Part of a small language model's weights: 10 layers, no position embeddings.
Each number is 128 + 24 x the weight over the matrix's rms, rounded and kept within 0 to 255. Layers, rows and columns count from 0. Numbers have three digits each.

# layer 6 MLP down (transposed), 2304x576, rms 0.033, rows 1125-1169, columns 144-215
100125149145125094087158139124126148182172129152139120139124127123177144121144127130100131138135106123125101157108107142124127113098128134108128127126122146149124127146128116130107138129115126126147151161142119131118
093139123138150153166148121098158091164173166131104142100157134122101132115103169107121121149092107156081169120101145075068143097123118115124142140139121110135124149110163154161152125175121139169120151123118100087107
152107139184142118088122121088113138131153095163141116103146159167116118104157134097134130136112106131159151128129117169117105119128148112111111147154112136145122103075100149088113162140138121121135133098091120141129
136159124142117135107114092107033096122114140140091128136117093155112110150107122108074145134130118100149124158145100125101125126119116122134109130089130126097106128150124109115179133142134123106111161161116125128156
089139116116135151119147088153094158079141108131117091157093081166156153058130126077141179098110146111148152122133091108124122105095098137193124128160125076188105150121118110088117113124140159145124091137103115142135
157138109120171105117156134143156132125120093123129101115116126144111138141104150093120136123136145111147093129097126128142129173128144118110115169192156128122127150110131119143105174161128105140142113125123094112129
119148182119114120168089108131104134137158104110095134149070084114184129126126121128115100129123115156147118139153116160093102125102073132140157160094146130111108121160114152126136168116139143120109119165135135161130
089108131131121155150134140120144119130147124116126150167125117133100188150177123121075127128131181169114118079141152124099131143123106059125133138115116134142159178140147102133110113111098104124162135123118084138137
132066129134142131129129132107153111144144178113113137110151155132127100114165123170157118151108131141133130132157127106137111099152143133097166133073133160097068118165135168113097121128120105106097094159124151135162
122078109137173126110137120171123147144151113116123098121140137150119132149173120134144120124153133136159127145115147131100191101154129100115094116100108147084155143092148133151162106118191146122141094115118123148170
086147127084132109145175110119126119116169103112119122058132163105133114138091091110141128134099130099124146115121094100122154146141141152132138125098137128138123139137164137120121106132148105122082159115138153114092
179119131124087110145188126129121116119121121118154094136112132121145100157156108117091118145115160138104132136091117149072082165122123117142121092136109118142084120099118159112141164101138171171120145100150125153146
115150092145103134150096154149096132126117147148095143119109141115136083174103091112106152135140116114110134147129148161124135141103145097143137094208138121110121108155133119115127135133133141125159153084129183147126
103107150163110098090112159120154145133139108139096104103086152148125147111130126140155121145123120147131128139159099126128120087139123181163125131153138124162164093144104103127070096125134136171125146100154128145126
116127122158176116105156146127101128114104096115153124136132108167115134155161142144111107093145069134161110095105115101128113154122121111115127118182154128106134127118128099144141133155128136091097124154115129147140
160123141131110119104079187165148163127143189188104100129142111096128109097104140190120102150105111165090113105163121182107156086137129170103130168045115118163135164172129147133139120153163113119134122107074139137122
125136142125141140139149157104118139137154136105135140101104144116110144146115104122102119110112154110142123105127126108128133135138136142133104122173113126118090137126118104117132123126112129150123122138113128181133
116148126132131105139194086122150073106126104130131132164128115124113128124117092120144105157138109129129145062132099125111112167096109108133145122137114116147141135153106116151155156120124128144133098099106148156125
146114133101138130120132107131139102175126119089095134162103165131140110141087159143155132165112109127176138127081131134137114110122096142074124115110149158182097083135143107082103126094162119110123088105124127140160
143158135152080158165174169072120132165135133128118179115143125113145141156152116105137093181123106074122146119126106128155150102106135164125152138096143159125104121144151113128164111132149141100115142116139156125119
118118137105098107113113110112112105117121098162100129168110116133105130144160126119164115114064139098130121131130079124150144137135096127149146137146112099122118124109114142171120153136122109162170134146127136130151
148115168127177127111085119141188159127157127126136093134129154162099078139117126120146107130090145105085148091101143143141094148143135137139113174120128114122116131155115131080090155117115121093128125135103150129124
144098157117169139119130149158097113125112117117153127129116161146113135135136115102142109118126106129148132120125105098110095151142155087142145133086103129060106140150133136115154143079116095169146102150125143141145
112153117141133035111136130086143110137123084118131095125114101105119136095130080152152133123103163165125117158121145144109144118086110108148155111140156109115099144103150123086123140143160148110096102098127102100140
130140124127142075075121186167155107192128147131172148149128075119119144127118117115141107122120140146166136140114135139097138100098130135152125147127100140154132126125122105143116151138130134137134112183118093141101
130109112102107143146127086089125141106157180187096153155164152152118093109113155100126108098164133089141116134149136117118089108065118149118132193153121141083124110130118110129114155122107127159112119129116136074183
120169093167138101125146104116155141203142115141132139135141152095088150113152145086124122135096115130147162132102152132142060124159118093109144130141111104123152114186164138168113129100118103119109145104090112132116
152068096098134127132127138079082124144131092107130113126069131146075104115103085130149175116109143100132107090109151130142159114139097163175149111125087114109136130109110121086105159133121134164166130135137182143099
192156158098147153136138143149156099108124130162082130154114152101116164074109159126159100100113120096108113132128104146143131138179113160143134126127116141116089151139115148134127134104130175137136156125107126142138
131153147130090110093127123118146094137119136147143100107113090132123097143152114124123100182127142155073151145093107107136130108108172123112089090157105114169160110124159136129116129154107110122134114118115153145133
118117113139095131104130128162126113130100126118113123089059126097103149139121148168110166071148159134113170119134126094118102178122146152099125140108111082134099075139142126116137110100137123104134155112111112114128
147141126150101158134119144107143120170122127128141108126101102122122144093112111166141128161156185121118076154142168157144118139110143095161132067076122078101111122117148121122105099167095144172107102153110137088148
155127169109103147144125111123131142079161107121114123139099113101160096096106145155128168119126154148099101164117118138133080130122125176148122099194099122092117114116114112073149085137120145134109100093112126145129
113138089107124148080101094103135116106107111141127079119118080110111107155129143110145130127200103123134114143137120099148114095133080119148131149115156152133137138104143108119123096150158129157147150112121132139135
161160115118172122125122095109132143089152123132111128144135141131156115125136085139151150107104163124165137114124108078129107103116114137113143154157130126138138129165118130170168110139138139151115136170121144121127
095080140109153149153148116123119087140109069118124129120118164150108145162093187124153118131151104146138157108166142163140167122111155130151145122109151156153125144102158166142140144117101108165101119108090121072144
101136119144142101146100151131108138165149136161113084092114097122097159153122134164111088106098119160130135148122144158113142143096087115095188178139114122119155128110148160091098128162146097100112122158149162128142
143132110126131150140128142119168135100099180128167147157118142126099076106143151130117130123106136110154127160113117153146155150129107145162079139178120153135095131142152135152142140126109089147119106136081160162132
092126110135133151118134127132161116122118156143145127150131137154121123122134127118083082136089123106118112090103142153097134127124145124132096123175124150127158115137118129120130131122126059114134125135104114127112
106110160099113142125150121147104113104144152104089150107123148129088130153139135121138133156155106120150131160149196148133128154120149090132143152053149154128112153124152091116111128122117084100154083112103131155134
144157097153128143113119184123120124142117115083115149121120130105157107112095109115114154156133118132066080107116109144107150140106122107146139188136143190166107095148098118090149104164145146143112153134128124128138
150147175130086137110123147119144133133149103140101176074099097109094120156099125102143143142121094116148113128128132151107114107171149113163149147159101123163141120135123129130154066110094077133163146124135136131101
154159095120149129097129141135160155130112108162124115102107147145134097123133141126144135112140129120127137088112157131123159118127095148120124120063113122080137094116195118159137120166073163178146131163116114117105
137108120136137188104133148105155116075101111141168136118136129107106157157134144104124127148122107144168119160113097158142127127122114085146113113137137166108107156143077092108143123125137113136141120151109159164125
149095145139169116112151083136134112106130135125133152106098134123156121067101119187124107094159108140057123117155123159129159126110122133109117149158142084140096152131141165140158103135070119117107131106135156127104
# layer 6 MLP up, 2304x576, rms 0.0349, rows 1126-1170, columns 144-215
088149128098162156178136119132163109153151120130147135169140096104099141144133121140163126145097105106142146137116148132135062128110159147145135136125149128150108146087128168155141157132125078151137107158154105098136
186128134136127121089144127062147122142123093142166099118118165174088160098115138122089080158122128132138082085107131159182114120168129122140110125140130121158117155121090142127101112115130095149146099089076124157140
118201170146140082170179124137078107158110078169108123156127088137125127100076147117122116142097103128125137122135101138120118109152120125126142113110116143092125125151196101148115119128120102170091113146121140122113
136115151130120130091129118112133158137058118106171091169103122140125102099142164124175112131161134080131117122100129160166094123119107120130094091154097108138118126128077111132093091144141122121111136106135115125160
128147079161128148150111114115140078135121108130144123150130118118121139150163138099112128138134122152103123120073128140130143110161125164127116092122072115155143118117098104136078157124137098128104140087149131141124
127157105127148127124175189133106113124105122120163086103125098142087117136129159106146123159109123110099133103119117125110150103101148123087102116173127117145123089108102169144064125134141096165103098121101136135127
120109124114141151142126148101144139153159123127146109167107106122101128139139096126127129152117113154115119147102106126160136119131122135148116135115172114117113155144133131123155111158130133168137092095113137091158
137114130100147100160107149088161112125120119134119125148117057098107119128075133123083137078117121163116152131118146133117097135164136119128113147093083140119182122133125124105116149160097162153142147146175104080096
159149095172131140116166128134156094118098117113149140147123129110100141149144107086100109133121108129119141145118139149138132101130109160163138133130148111160142110114136139109096119146144125103118128099127132160121
147155119152138171111142158139101129090151153146137111147120122155147074149150131139136119149133116109129113140141172126122130090148133121158127108145095125134149165166110117180109119149091171125164146100135132110122
125109100135112154127147100131124111132099145126157123124162130086158125144145134151133130123188139108106114107168136115126143125089106149103111122134131177138142131065122135140149111161141113107131129134127160109115
124139134149134132115153165126106159116106157120159142142142134149130151131093127118146107119136127159109111125138090108135114112135116144106121094114111145159141116116163134088121100156130074170111090127155113105095
155200143132168124113152118095129091121138111140107109104105130116161174154101131099137103112178108150121180127099119151157120091135110127152139125130166131114124137145105056130119114127097108143092132111167162113107
145142122109132108159125156122117191098158097106168142137110107140175086109105127140141151115132110156118082140162112183112129146161124122160144135145105139148164149125119134123141131150128161143069132157114109077122
141120124130072099158145148115179122095151140123145072109165129114168132149122114139112103132159120186078138172103151109156151116131120155090094110144168132151115125126135140089122091162092135113103141100156122092087
142133151128128138118126126082115105123154158153126139153114140075137150122094140129140145114126079126143121132108133090105154115133120133136129073178124142117146117139134135137120143121108113137099129100155122156098
092138132100108082121123138101132115127126098132154103119161098122092130127175117111163126153136129167115099155130109166138118130137119139157150136136121104126143146109150167137131128135136158158163133094119094132135
129083163104129097137098110130111153140073146146175095120156173081141141107125155106123127131129107129150092116139112094125100138149067147140111144131105104081079121109095171122139150082165129111158144141147083151133
119147099123149101096114118179108115117093173119150121095142137134066131114107150129095127095147131134115113108107166104106110142146145129126085126127117099131170109094126111146099154136135101116130131129144101122142
147123141152116108111111119144161106123072119129099097116143142177132129168149124120148155109127156158090133138116132125153147158156135158105140089132183155134135112141105078090098112152099129114101135104143127129157
132135137130133130111136102112108112129105187102140113124135146095125159146129125125104130105126126122141158147083115124162123107130089167167120120139139079096142168136136133177096130172195158118156120136109095179142
123132121109148104122100126131183147138094113141118134119113150146165136136111114119144161093135110141089130144134117125109160126142130109101120137083103108156147138156137103177092134153144169155151111103102117117106
106145126126148116145133117163136139092127112172120156155163149153116121124153130110098157091161157147125151105148147116135118149154154118152146145144168127143112129126126127143129113164146133150147134106112164149126
117095147132131136163149163117161133141099102118176114094127133107139106156132129113108163106083102135137130087111127128130070134144176097155120114093135138095148133123104095169087102107167145091129164117131121094146
147177078148165104125127156101102107118100134085160144141169116126096119131151152135110124128198113136108119122116110135179099164159107111130147152139109106111163142128134118137166127124174103108103138132132089142127
159159127161133119116111122126147136104119119132169113119147133134169155085119167112135153140118078123107146099166103120156119136130186120136101107128102113108184143136109128140119136146105126157190102154094154131140
126149138151144137119101129097153134110116098103129114126182129127127107128125124097183094163155169212100090109141144147117116148124127147168128131144113159109112154130154119163111153141144105158098139088112115141127
149149131177118106113129112111067158111114153088120130115108084142119121146131139140120115104104138128111168136109147154120132095107137116144111170126111127143155120112144120141100158130120134118132096071103112156152
132125132125134113108102098130152145155118098112127143175140143084159152103131189110166158127116092186126064147136148141113135142143105129081142139096155114128132111111144129108144146137145162149091090122127144077128
130166159143131130107120135107127115101140164081178095131136156134136090140121120130115109093151112122085140114117124178165121144133137130095079140108128103053126127141119102139085119099107169099135156120119122072138
119137146131180123165139141106062126095118089159131146153134117130090107114137150075125107111143107172143139116133107125166106129152132161122185153162120145166146146111125108126129148134133151112142123148127125145075
131136129142134091120174141092140126100122113097124141155160113148124118110123086148093164083106101119119101104113092126120153108133123170138087137140170084138094176102109143160102065092115123124103135111140154193117
136144162149149122096093134146114143133127167102120153145145132171146132137151147088100165127123131140123159126138153128123124128093152154101114131099103126128125106134121138156117143141148138131103125113154149110136
157161126118141159109119159127122159108112129106116087113127094129086138162176168093115145093163139088132122173129144093131141147155141125103084098126144128150133142116107102130142145130128174094086108114130095159128
119151141123169144161108131143116096127121165087138131145134103149117121136093168155118115113148198165130121115076129110111129171179096186089130150129115083133141146105140126096112108179099139093130119098133116113115
085154111126130120138139143120082152152111086115125128115132082119142122072116085140113134143113115165113112150095143137100115098148131147131154144150109166101131079070157138121077140117155128125110144128123145090125
074134139111128139143143143173131132157134127116120130178152130155117117136120099091086144155127159155102137129127109113141130114137104180117117138138160126139141129133122126180114135151159101160082104144150131123119
129154139129113121115162130145163136113137128086105163138115142155147135162114142126094109118139131153101123133127138139154080058130154150154092140114168113109119143097130114160103150128130121127112108091133122136161
137121129146126107109098092111143153149132161081119137129120129156142104121099106152102085092102144109095121149105094138134174114165129090095104144156134079143163164118117111129073120167166146108089150089161095106150
113153144134103126170132132100088097180159137126131086163152186165138155131172127126142117142111111121134116113078103120136125098152153165114165142121091174081129133136147072145153120086138138128148135111077132110129
118099137155104073106135142143167134157091118122129100112157140108124145142147100166118114133112182111151155118166112155140096131128129159134148097119133154129150135103095128149087104127113168139138132132068131168103
100148118145120131151135130127147108134140154145111106110170156148101125096113131139107177056144161158093080092129094133137167142115089103084109170125107099082106148123090100138103095125138110124161124088142122106160
120088149130138083144108147118123161160111103106126119124130146119129101126093143145107111085123111166097141121171147133138117098142146147130159137101146104131129107122134112184111080153097178136145133091158126125160
092149115107114106110162140171137172117095156105115059090127096091121128154169134161123125147150125127125096129086129092144144106097149099150116116112133075128110159136136110154127120141119161150135123159177123160130
143118134162105136154116130121136114095099102115128142134148092138148163144119128103122111135078139134127100149107094131175117127144157152118091088125071139177116144099144109117176126124172086173141099093119123162117